Weights of a small GPT-style language model, trained from scratch on English Wikipedia.
Size: width 192, 2 heads of 64 (1 for keys and values), MLP 384 SwiGLU, vocabulary 8192, 6.6M parameters.
Architecture: RMSNorm before each block, rotary positions.
Training: 190M tokens, 2903 steps.
Each number is 50 + 15 x the weight over its row's rms, rounded and kept within 0 to 99. Layers, rows and columns count from 0. The size before them is the row's rms in percent of the matrix's.

# layer 13 attention key, 64x192, rms 0.106, rows 0-63, columns 0-63
044:45 48 60 45 37 43 37 21 50 61 21 34 36 51 53 65 52 75 42 08 55 44 30 45 48 65 42 38 58 75 57 59 52 47 63 49 33 58 50 49 61 84 19 39 56 49 58 46 73 57 46 27 33 53 53 35 42 29 62 24 60 57 58 49
053:47 11 67 31 61 61 47 32 55 72 41 68 55 54 31 45 76 51 37 72 43 48 59 56 62 49 80 67 46 80 41 58 46 30 53 51 58 52 48 80 58 35 52 50 48 51 59 75 24 44 65 64 54 61 45 58 53 27 32 52 60 60 41 51
045:36 26 33 45 40 37 39 30 71 77 50 56 44 41 31 37 31 01 42 74 48 59 66 62 75 71 41 49 52 42 39 51 47 77 80 35 53 41 52 41 62 50 33 35 54 63 43 53 48 51 55 50 62 69 58 45 54 64 65 21 76 57 31 49
053:44 51 65 79 40 62 60 54 35 49 46 59 44 47 37 62 47 64 34 45 64 60 54 42 48 48 53 47 47 31 30 62 39 40 50 54 51 54 51 53 53 35 47 63 54 51 47 53 49 38 63 44 45 53 36 63 67 84 30 52 69 48 64 56
053:50 63 37 46 52 63 39 40 31 22 32 35 44 50 63 53 55 55 27 57 48 52 34 41 47 67 40 59 37 38 51 42 26 58 28 33 40 31 82 65 60 45 66 46 38 76 38 40 75 58 80 64 24 49 53 35 31 42 50 57 26 66 54 32
047:55 48 60 65 58 31 63 56 67 24 45 42 41 56 47 59 56 51 29 31 35 37 48 38 46 42 55 60 12 46 20 51 77 71 51 56 34 44 72 37 57 47 56 46 53 32 37 48 75 34 66 64 49 42 33 75 43 40 43 69 25 67 65 23
058:66 46 69 56 12 50 71 28 60 65 67 40 39 50 50 60 37 70 33 52 56 57 43 54 38 89 30 48 55 59 65 35 61 53 49 63 43 79 52 53 68 41 30 39 52 65 29 73 68 48 66 66 48 68 40 31 50 56 32 44 50 70 42 59
060:59 65 38 51 70 44 49 57 52 42 27 48 58 34 30 63 30 39 56 53 44 44 38 61 60 28 48 63 20 59 58 42 68 57 27 38 29 38 38 55 85 45 43 46 25 49 27 66 32 55 49 58 25 72 49 12 29 44 47 57 37 62 30 60
062:42 52 39 46 56 65 68 52 50 56 49 45 39 54 37 64 43 50 10 50 50 61 39 58 60 75 42 34 75 48 62 23 87 43 43 47 66 64 82 39 40 41 61 41 54 48 38 73 53 32 52 56 51 73 60 25 60 71 59 59 66 68 49 34
064:50 57 31 60 32 38 75 49 60 37 79 31 59 61 59 53 47 54 41 41 52 48 25 46 44 65 52 58 76 28 26 43 44 36 76 54 57 49 59 33 61 46 42 57 36 76 29 26 60 34 58 34 42 31 44 59 61 54 52 46 56 11 59 60
075:56 65 37 34 28 67 43 54 55 61 34 68 65 53 47 38 47 30 51 61 43 61 25 32 62 50 44 36 80 50 88 69 52 50 33 45 37 36 47 56 54 62 78 39 41 36 49 58 51 65 39 49 19 60 50 42 48 45 36 66 48 84 57 41
077:63 41 56 59 37 68 61 54 66 75 43 50 39 60 30 61 63 66 67 41 45 58 35 53 67 71 41 61 33 29 77 38 58 82 63 43 39 60 62 29 35 30 40 33 15 32 54 23 60 57 40 47 58 73 37 42 54 44 51 65 48 72 72 64
089:58 56 58 57 61 60 35 68 51 74 53 62 41 36 52 20 52 45 43 59 63 67 47 49 73 30 44 40 37 60 67 78 45 54 59 49 54 55 31 51 65 52 26 60 71 50 80 91 27 65 21 45 44 59 59 51 43 57 55 37 77 45 46 51
076:63 40 48 48 99 48 74 32 32 53 53 55 53 45 62 56 29 37 12 40 76 48 63 49 66 39 51 60 58 40 44 56 55 68 44 84 66 20 36 54 73 36 38 50 83 36 60 62 42 72 43 57 41 59 70 48 77 32 52 27 49 41 61 61
083:37 50 28 43 39 57 54 61 43 38 44 55 74 55 54 37 54 19 35 58 50 64 53 40 38 53 42 20 68 79 79 58 37 61 41 60 43 32 35 48 40 76 64 66 61 35 33 48 52 73 40 50 09 59 87 80 53 44 69 41 36 42 37 30
086:34 42 36 52 62 44 53 93 38 68 39 40 51 71 67 25 47 53 39 38 55 44 39 72 52 37 49 47 31 39 46 59 38 46 36 50 62 45 44 44 39 46 24 52 59 77 84 72 46 46 87 54 36 54 29 52 36 52 61 69 42 33 71 39
114:58 70 55 42 38 75 31 64 42 33 25 61 50 65 38 49 39 38 48 41 41 64 48 36 63 35 46 44 81 45 83 41 56 52 40 49 46 68 66 52 54 45 55 43 48 51 49 55 37 67 36 67 30 74 75 22 70 49 69 68 57 58 37 41
119:50 32 31 83 27 47 60 44 71 51 56 39 42 54 41 41 43 60 48 66 49 31 70 36 32 42 60 57 65 20 63 58 69 58 46 66 63 34 69 37 85 47 63 60 60 49 44 51 74 50 58 74 53 60 43 47 47 12 62 21 52 58 33 58
108:53 77 37 55 43 31 77 48 62 50 58 40 57 30 79 16 56 54 56 63 44 24 31 54 21 76 47 49 28 60 36 71 35 35 59 56 41 33 39 50 40 56 53 57 53 30 49 80 54 32 19 28 70 41 45 44 38 53 60 67 49 72 28 77
124:58 53 46 49 60 56 45 58 26 32 40 44 56 51 49 15 42 53 65 64 42 42 37 76 31 29 45 48 70 70 48 34 32 43 41 47 50 55 26 74 43 55 46 44 33 34 61 50 57 50 60 48 69 42 64 45 63 52 61 48 41 61 38 48
127:89 69 68 70 44 27 39 22 31 42 35 41 51 52 48 47 51 63 41 32 53 46 35 67 51 48 59 59 69 42 37 41 36 56 47 53 70 60 72 57 45 54 42 69 47 76 52 36 55 60 58 78 65 82 67 53 55 34 70 59 51 68 69 56
120:66 50 47 54 44 65 62 36 76 60 43 32 58 34 37 31 49 43 30 60 45 26 43 58 38 63 55 69 31 50 37 60 40 69 41 48 32 60 56 27 57 32 29 66 32 90 45 55 41 52 71 40 60 59 45 57 27 56 33 73 49 52 40 41
132:63 45 60 30 59 45 35 24 71 68 56 47 28 44 09 52 17 54 46 67 51 64 42 46 43 38 35 40 54 66 41 55 53 27 50 45 37 60 47 20 38 59 58 61 23 61 65 65 62 51 18 48 29 43 30 80 42 22 56 63 52 63 60 53
132:84 39 64 39 41 50 28 38 39 50 52 59 56 58 52 58 43 45 68 49 60 51 66 53 45 63 58 61 43 28 40 34 42 58 67 49 53 49 57 34 36 25 34 56 59 43 37 57 51 20 61 45 31 50 35 65 63 48 43 41 68 66 48 47
133:59 37 44 54 46 49 45 30 51 68 56 58 76 39 53 62 46 44 16 40 60 53 46 45 60 88 39 47 26 54 41 48 50 13 99 19 66 53 44 18 56 31 46 34 63 36 20 42 40 64 68 81 53 47 78 51 55 61 26 65 39 59 46 48
136:11 40 40 44 51 46 53 38 25 39 50 57 49 49 56 38 14 55 59 60 65 67 84 39 34 67 37 61 49 32 29 26 36 53 70 56 48 42 61 58 46 52 41 56 37 58 42 59 46 55 28 54 48 52 56 60 64 68 59 64 46 40 59 47
126:60 23 30 92 46 37 49 48 54 25 44 21 59 38 61 38 28 61 58 66 45 66 58 54 59 38 68 49 87 58 42 43 59 61 25 57 72 59 39 38 45 56 52 41 51 65 43 79 64 42 49 32 37 65 61 54 55 55 51 60 57 37 60 49
136:68 49 33 34 53 54 82 56 43 63 44 45 50 57 51 52 63 77 39 60 56 96 33 22 38 20 45 67 68 47 34 68 59 41 58 60 65 13 56 47 40 96 81 81 46 53 50 47 40 40 67 46 43 60 53 52 58 64 51 73 41 72 51 27
134:49 36 60 63 65 99 62 44 49 45 50 58 46 27 38 31 35 53 31 38 32 42 88 51 50 41 28 58 46 64 53 61 50 65 36 53 18 79 64 46 58 75 36 47 63 49 30 45 46 64 57 54 00 49 55 33 45 60 46 71 62 58 21 40
132:61 64 20 41 47 31 74 48 62 39 40 58 74 21 61 64 33 55 53 50 56 23 34 49 23 51 31 66 33 36 37 43 49 36 29 34 51 49 60 53 41 53 54 49 55 37 75 49 34 34 59 33 36 46 66 49 36 55 38 53 54 74 20 72
138:69 30 33 55 59 58 49 46 54 36 62 61 88 69 55 41 46 55 35 46 70 55 36 58 68 63 43 47 47 51 49 47 75 28 62 74 51 40 64 39 17 35 68 42 64 28 35 54 39 45 59 50 45 46 45 47 53 01 72 14 49 30 40 44
130:37 57 42 66 84 18 40 33 34 65 73 19 66 71 54 40 57 34 71 34 49 47 42 30 67 45 36 34 32 34 64 54 65 28 18 45 45 37 85 23 58 56 64 65 69 45 76 39 53 56 45 74 24 60 52 37 37 54 33 38 44 81 60 34
051:56 60 45 25 64 55 58 51 40 48 51 62 76 72 55 61 54 13 89 54 39 58 30 42 53 25 86 33 83 47 39 48 41 48 51 39 40 51 85 58 52 31 64 26 35 25 67 31 58 54 47 59 46 26 37 37 36 39 45 50 54 25 54 53
047:36 50 49 61 53 29 57 60 56 61 72 39 45 40 33 53 52 53 57 67 34 39 40 55 59 51 74 72 75 56 40 53 32 48 61 35 65 42 37 53 33 93 41 65 51 62 30 44 49 33 33 76 36 79 47 57 36 30 67 50 43 57 40 41
051:58 60 45 34 46 35 37 05 69 66 59 94 45 32 53 67 60 33 63 99 24 59 50 58 34 71 56 47 46 34 44 20 64 40 58 55 51 51 51 43 52 27 61 38 64 75 64 30 49 66 53 34 69 47 62 46 56 51 47 69 62 46 42 40
057:41 37 49 22 60 64 64 23 61 40 38 58 30 22 38 20 44 23 69 40 50 58 49 65 82 50 54 67 55 66 72 41 49 44 46 24 41 52 30 34 64 70 42 52 46 22 55 63 58 36 87 49 73 57 31 47 48 31 58 54 50 53 32 25
056:77 46 76 70 38 59 40 44 56 73 36 45 46 39 41 59 34 72 38 27 71 53 58 46 61 26 28 37 46 64 32 38 71 36 65 45 44 48 52 29 42 31 49 26 56 49 69 77 55 27 46 64 53 56 17 27 35 59 57 70 69 60 49 73
060:38 33 53 42 28 53 61 47 39 17 47 59 41 87 75 78 56 53 27 49 81 46 62 50 43 56 39 26 72 48 41 51 54 44 38 47 34 38 46 57 47 37 68 44 46 56 39 56 65 44 45 55 58 32 67 57 48 73 42 41 33 43 61 53
055:57 50 74 59 39 50 39 65 55 70 61 67 59 37 47 46 42 65 55 29 39 72 47 68 51 35 43 52 74 64 55 61 84 58 54 45 69 75 28 33 60 43 63 45 59 14 65 94 35 34 52 66 46 48 47 24 71 63 43 65 54 56 51 65
052:31 44 54 83 48 38 50 56 70 46 52 68 58 35 65 54 34 42 22 44 44 28 43 40 22 54 47 61 45 66 28 68 58 44 52 58 58 83 68 61 62 39 63 65 40 44 43 49 10 44 56 33 68 41 42 39 37 64 69 59 52 40 47 49
063:36 51 39 52 57 45 58 52 43 47 44 58 60 65 59 51 82 24 67 61 30 47 76 38 29 67 75 54 59 61 63 49 14 49 27 60 44 34 46 75 38 59 50 77 65 52 66 50 42 64 57 43 41 35 64 76 63 38 70 70 57 37 63 51
053:65 54 51 31 39 44 59 50 61 89 44 42 63 62 36 39 68 38 64 46 46 63 37 52 54 63 47 36 50 40 56 62 78 50 43 46 30 51 55 33 57 55 58 34 27 30 41 63 63 83 48 53 29 49 56 73 29 58 44 60 41 32 58 21
065:09 44 32 71 49 57 65 50 47 55 46 53 24 54 47 73 69 56 61 68 23 49 49 36 36 47 42 43 66 54 57 63 66 44 32 54 36 52 65 97 45 44 59 62 43 57 57 66 47 47 57 42 43 57 47 46 43 50 70 36 65 40 41 37
085:70 59 55 55 53 55 65 56 56 74 15 47 43 45 50 49 41 42 43 20 36 66 47 46 64 25 60 55 38 41 62 40 65 36 62 53 38 37 58 45 89 34 43 26 54 63 65 80 59 53 56 63 58 45 55 13 75 33 36 64 45 50 56 34
074:70 47 54 21 17 54 53 32 53 42 46 59 45 34 51 63 34 27 62 28 41 73 31 55 59 58 16 37 54 47 42 43 95 23 67 51 31 48 58 18 50 41 51 48 46 71 60 55 72 36 67 38 64 40 45 30 67 42 50 86 61 53 34 42
075:54 39 47 50 55 79 37 68 37 44 42 38 45 55 41 55 17 60 20 32 56 48 45 46 79 45 41 68 52 79 81 26 75 44 76 54 49 42 32 47 32 41 54 65 56 65 53 59 19 44 70 71 21 61 72 42 52 45 63 61 40 35 58 53
066:22 44 56 62 56 73 29 64 44 14 47 42 37 40 47 50 70 65 20 48 54 62 49 37 50 54 42 53 39 74 67 36 33 45 25 37 60 50 19 45 43 74 74 79 59 60 58 66 34 36 59 60 21 42 61 69 47 73 51 55 53 55 34 40
082:67 48 50 52 77 38 61 32 57 65 51 43 56 74 43 34 28 29 59 43 33 52 41 45 60 65 52 61 53 76 58 30 65 76 00 65 72 35 52 50 64 45 43 34 75 75 59 36 62 52 30 37 55 47 52 28 42 61 47 37 37 66 66 20
089:35 56 62 36 31 52 37 60 56 49 39 55 49 25 52 48 51 47 53 41 59 59 47 70 25 76 29 53 18 69 37 66 32 44 42 27 21 64 49 58 52 54 45 63 69 31 28 47 64 14 73 45 54 51 60 75 37 66 66 72 47 75 55 27
085:56 30 37 47 52 65 32 37 58 59 62 54 36 63 52 79 52 51 21 53 59 58 68 77 78 60 33 59 75 47 48 34 51 46 19 75 80 30 19 57 68 18 69 14 54 43 40 37 51 59 96 50 59 62 47 18 60 23 48 51 23 56 77 56
118:43 64 46 21 50 63 16 55 57 28 41 56 58 27 42 42 49 45 58 19 36 58 52 38 57 32 30 48 34 32 82 61 35 37 50 69 36 68 48 77 24 54 44 55 52 69 54 24 39 58 41 49 59 48 57 48 57 75 63 45 65 42 45 40
113:66 74 27 54 64 35 59 50 02 34 37 59 41 66 36 67 30 14 41 73 50 22 42 58 39 42 70 64 41 64 46 50 79 34 40 52 22 55 41 59 37 44 53 46 30 53 38 26 50 43 55 57 58 33 53 65 46 62 28 55 46 50 62 19
125:64 33 66 67 55 24 55 35 39 51 52 41 46 51 47 23 31 58 16 58 44 35 89 71 61 40 60 74 65 30 61 59 65 27 55 64 39 59 37 61 61 29 62 31 62 40 38 58 75 45 47 45 51 57 33 49 66 43 65 37 48 66 35 89
127:65 60 40 84 56 61 62 53 48 52 47 68 72 61 67 57 58 34 61 34 60 66 37 60 59 42 64 22 46 48 15 39 39 86 59 42 49 48 19 67 50 56 47 32 73 32 46 56 35 51 32 40 45 82 61 24 36 60 41 47 38 57 54 55
125:42 35 56 41 55 29 63 26 59 39 66 29 50 41 50 71 43 46 29 28 42 74 38 52 48 31 41 25 59 61 48 91 51 45 50 72 54 10 65 38 85 41 25 40 61 65 62 40 47 78 45 19 48 62 61 42 61 52 52 49 58 49 56 66
128:66 63 59 59 66 54 77 28 49 26 49 49 56 56 69 49 46 54 29 45 54 51 52 54 53 42 83 65 66 60 34 52 49 42 48 74 51 54 29 48 44 47 40 69 50 61 65 41 43 40 45 52 57 55 76 49 29 46 44 48 62 42 31 32
131:59 45 44 60 64 72 52 77 42 64 62 30 31 13 82 45 45 52 51 46 71 95 21 58 53 70 49 47 67 47 51 52 57 70 19 64 47 48 56 23 60 56 53 53 43 48 48 50 56 38 37 41 33 55 47 77 46 47 62 51 49 60 37 52
133:44 44 46 57 59 55 48 68 66 77 68 64 67 44 53 33 43 39 65 43 27 73 85 62 65 53 40 49 32 58 36 21 48 57 43 75 64 43 59 59 49 69 54 57 70 55 61 90 36 48 57 47 46 51 55 25 66 40 39 34 32 22 51 22
133:90 28 43 45 62 54 43 53 60 53 49 70 61 70 25 62 42 38 52 57 72 37 44 58 21 37 26 38 59 68 52 69 77 49 62 63 46 47 44 51 33 45 70 47 75 65 59 61 69 55 70 43 44 43 67 63 18 27 68 74 36 35 58 52
133:70 43 35 61 66 33 31 50 49 57 33 45 26 52 50 36 53 33 45 67 33 63 61 46 52 41 26 56 38 46 63 49 41 52 48 41 40 61 26 44 35 61 53 60 55 60 43 42 13 51 58 48 51 54 66 58 65 50 44 37 65 55 48 99
133:46 63 53 32 42 52 32 33 50 73 63 49 38 56 53 52 73 51 51 28 51 88 44 42 58 44 41 27 22 24 79 47 25 34 57 52 54 70 42 55 64 28 52 64 34 63 58 50 46 63 59 54 49 62 11 50 83 31 40 56 55 51 52 47
131:74 47 34 43 20 11 33 65 62 84 44 50 51 58 35 66 53 38 31 71 47 57 63 64 50 57 54 44 57 31 38 29 39 52 35 24 48 66 56 45 49 38 37 62 57 58 56 25 66 52 83 40 64 51 24 30 40 62 54 60 57 45 34 00
129:53 51 68 44 35 49 57 60 22 70 57 57 66 34 49 31 54 52 41 58 52 42 71 80 50 34 33 53 63 39 27 61 54 39 55 38 53 29 49 41 62 52 25 37 50 63 59 71 61 41 46 65 05 68 55 29 24 47 25 36 64 38 64 52
137:41 30 43 60 63 46 59 33 66 63 74 23 38 53 29 73 46 50 55 46 35 46 41 55 47 40 67 50 70 51 44 36 78 35 57 41 44 27 23 94 81 30 67 61 39 36 20 72 28 80 69 47 36 38 71 21 63 32 83 58 50 64 40 41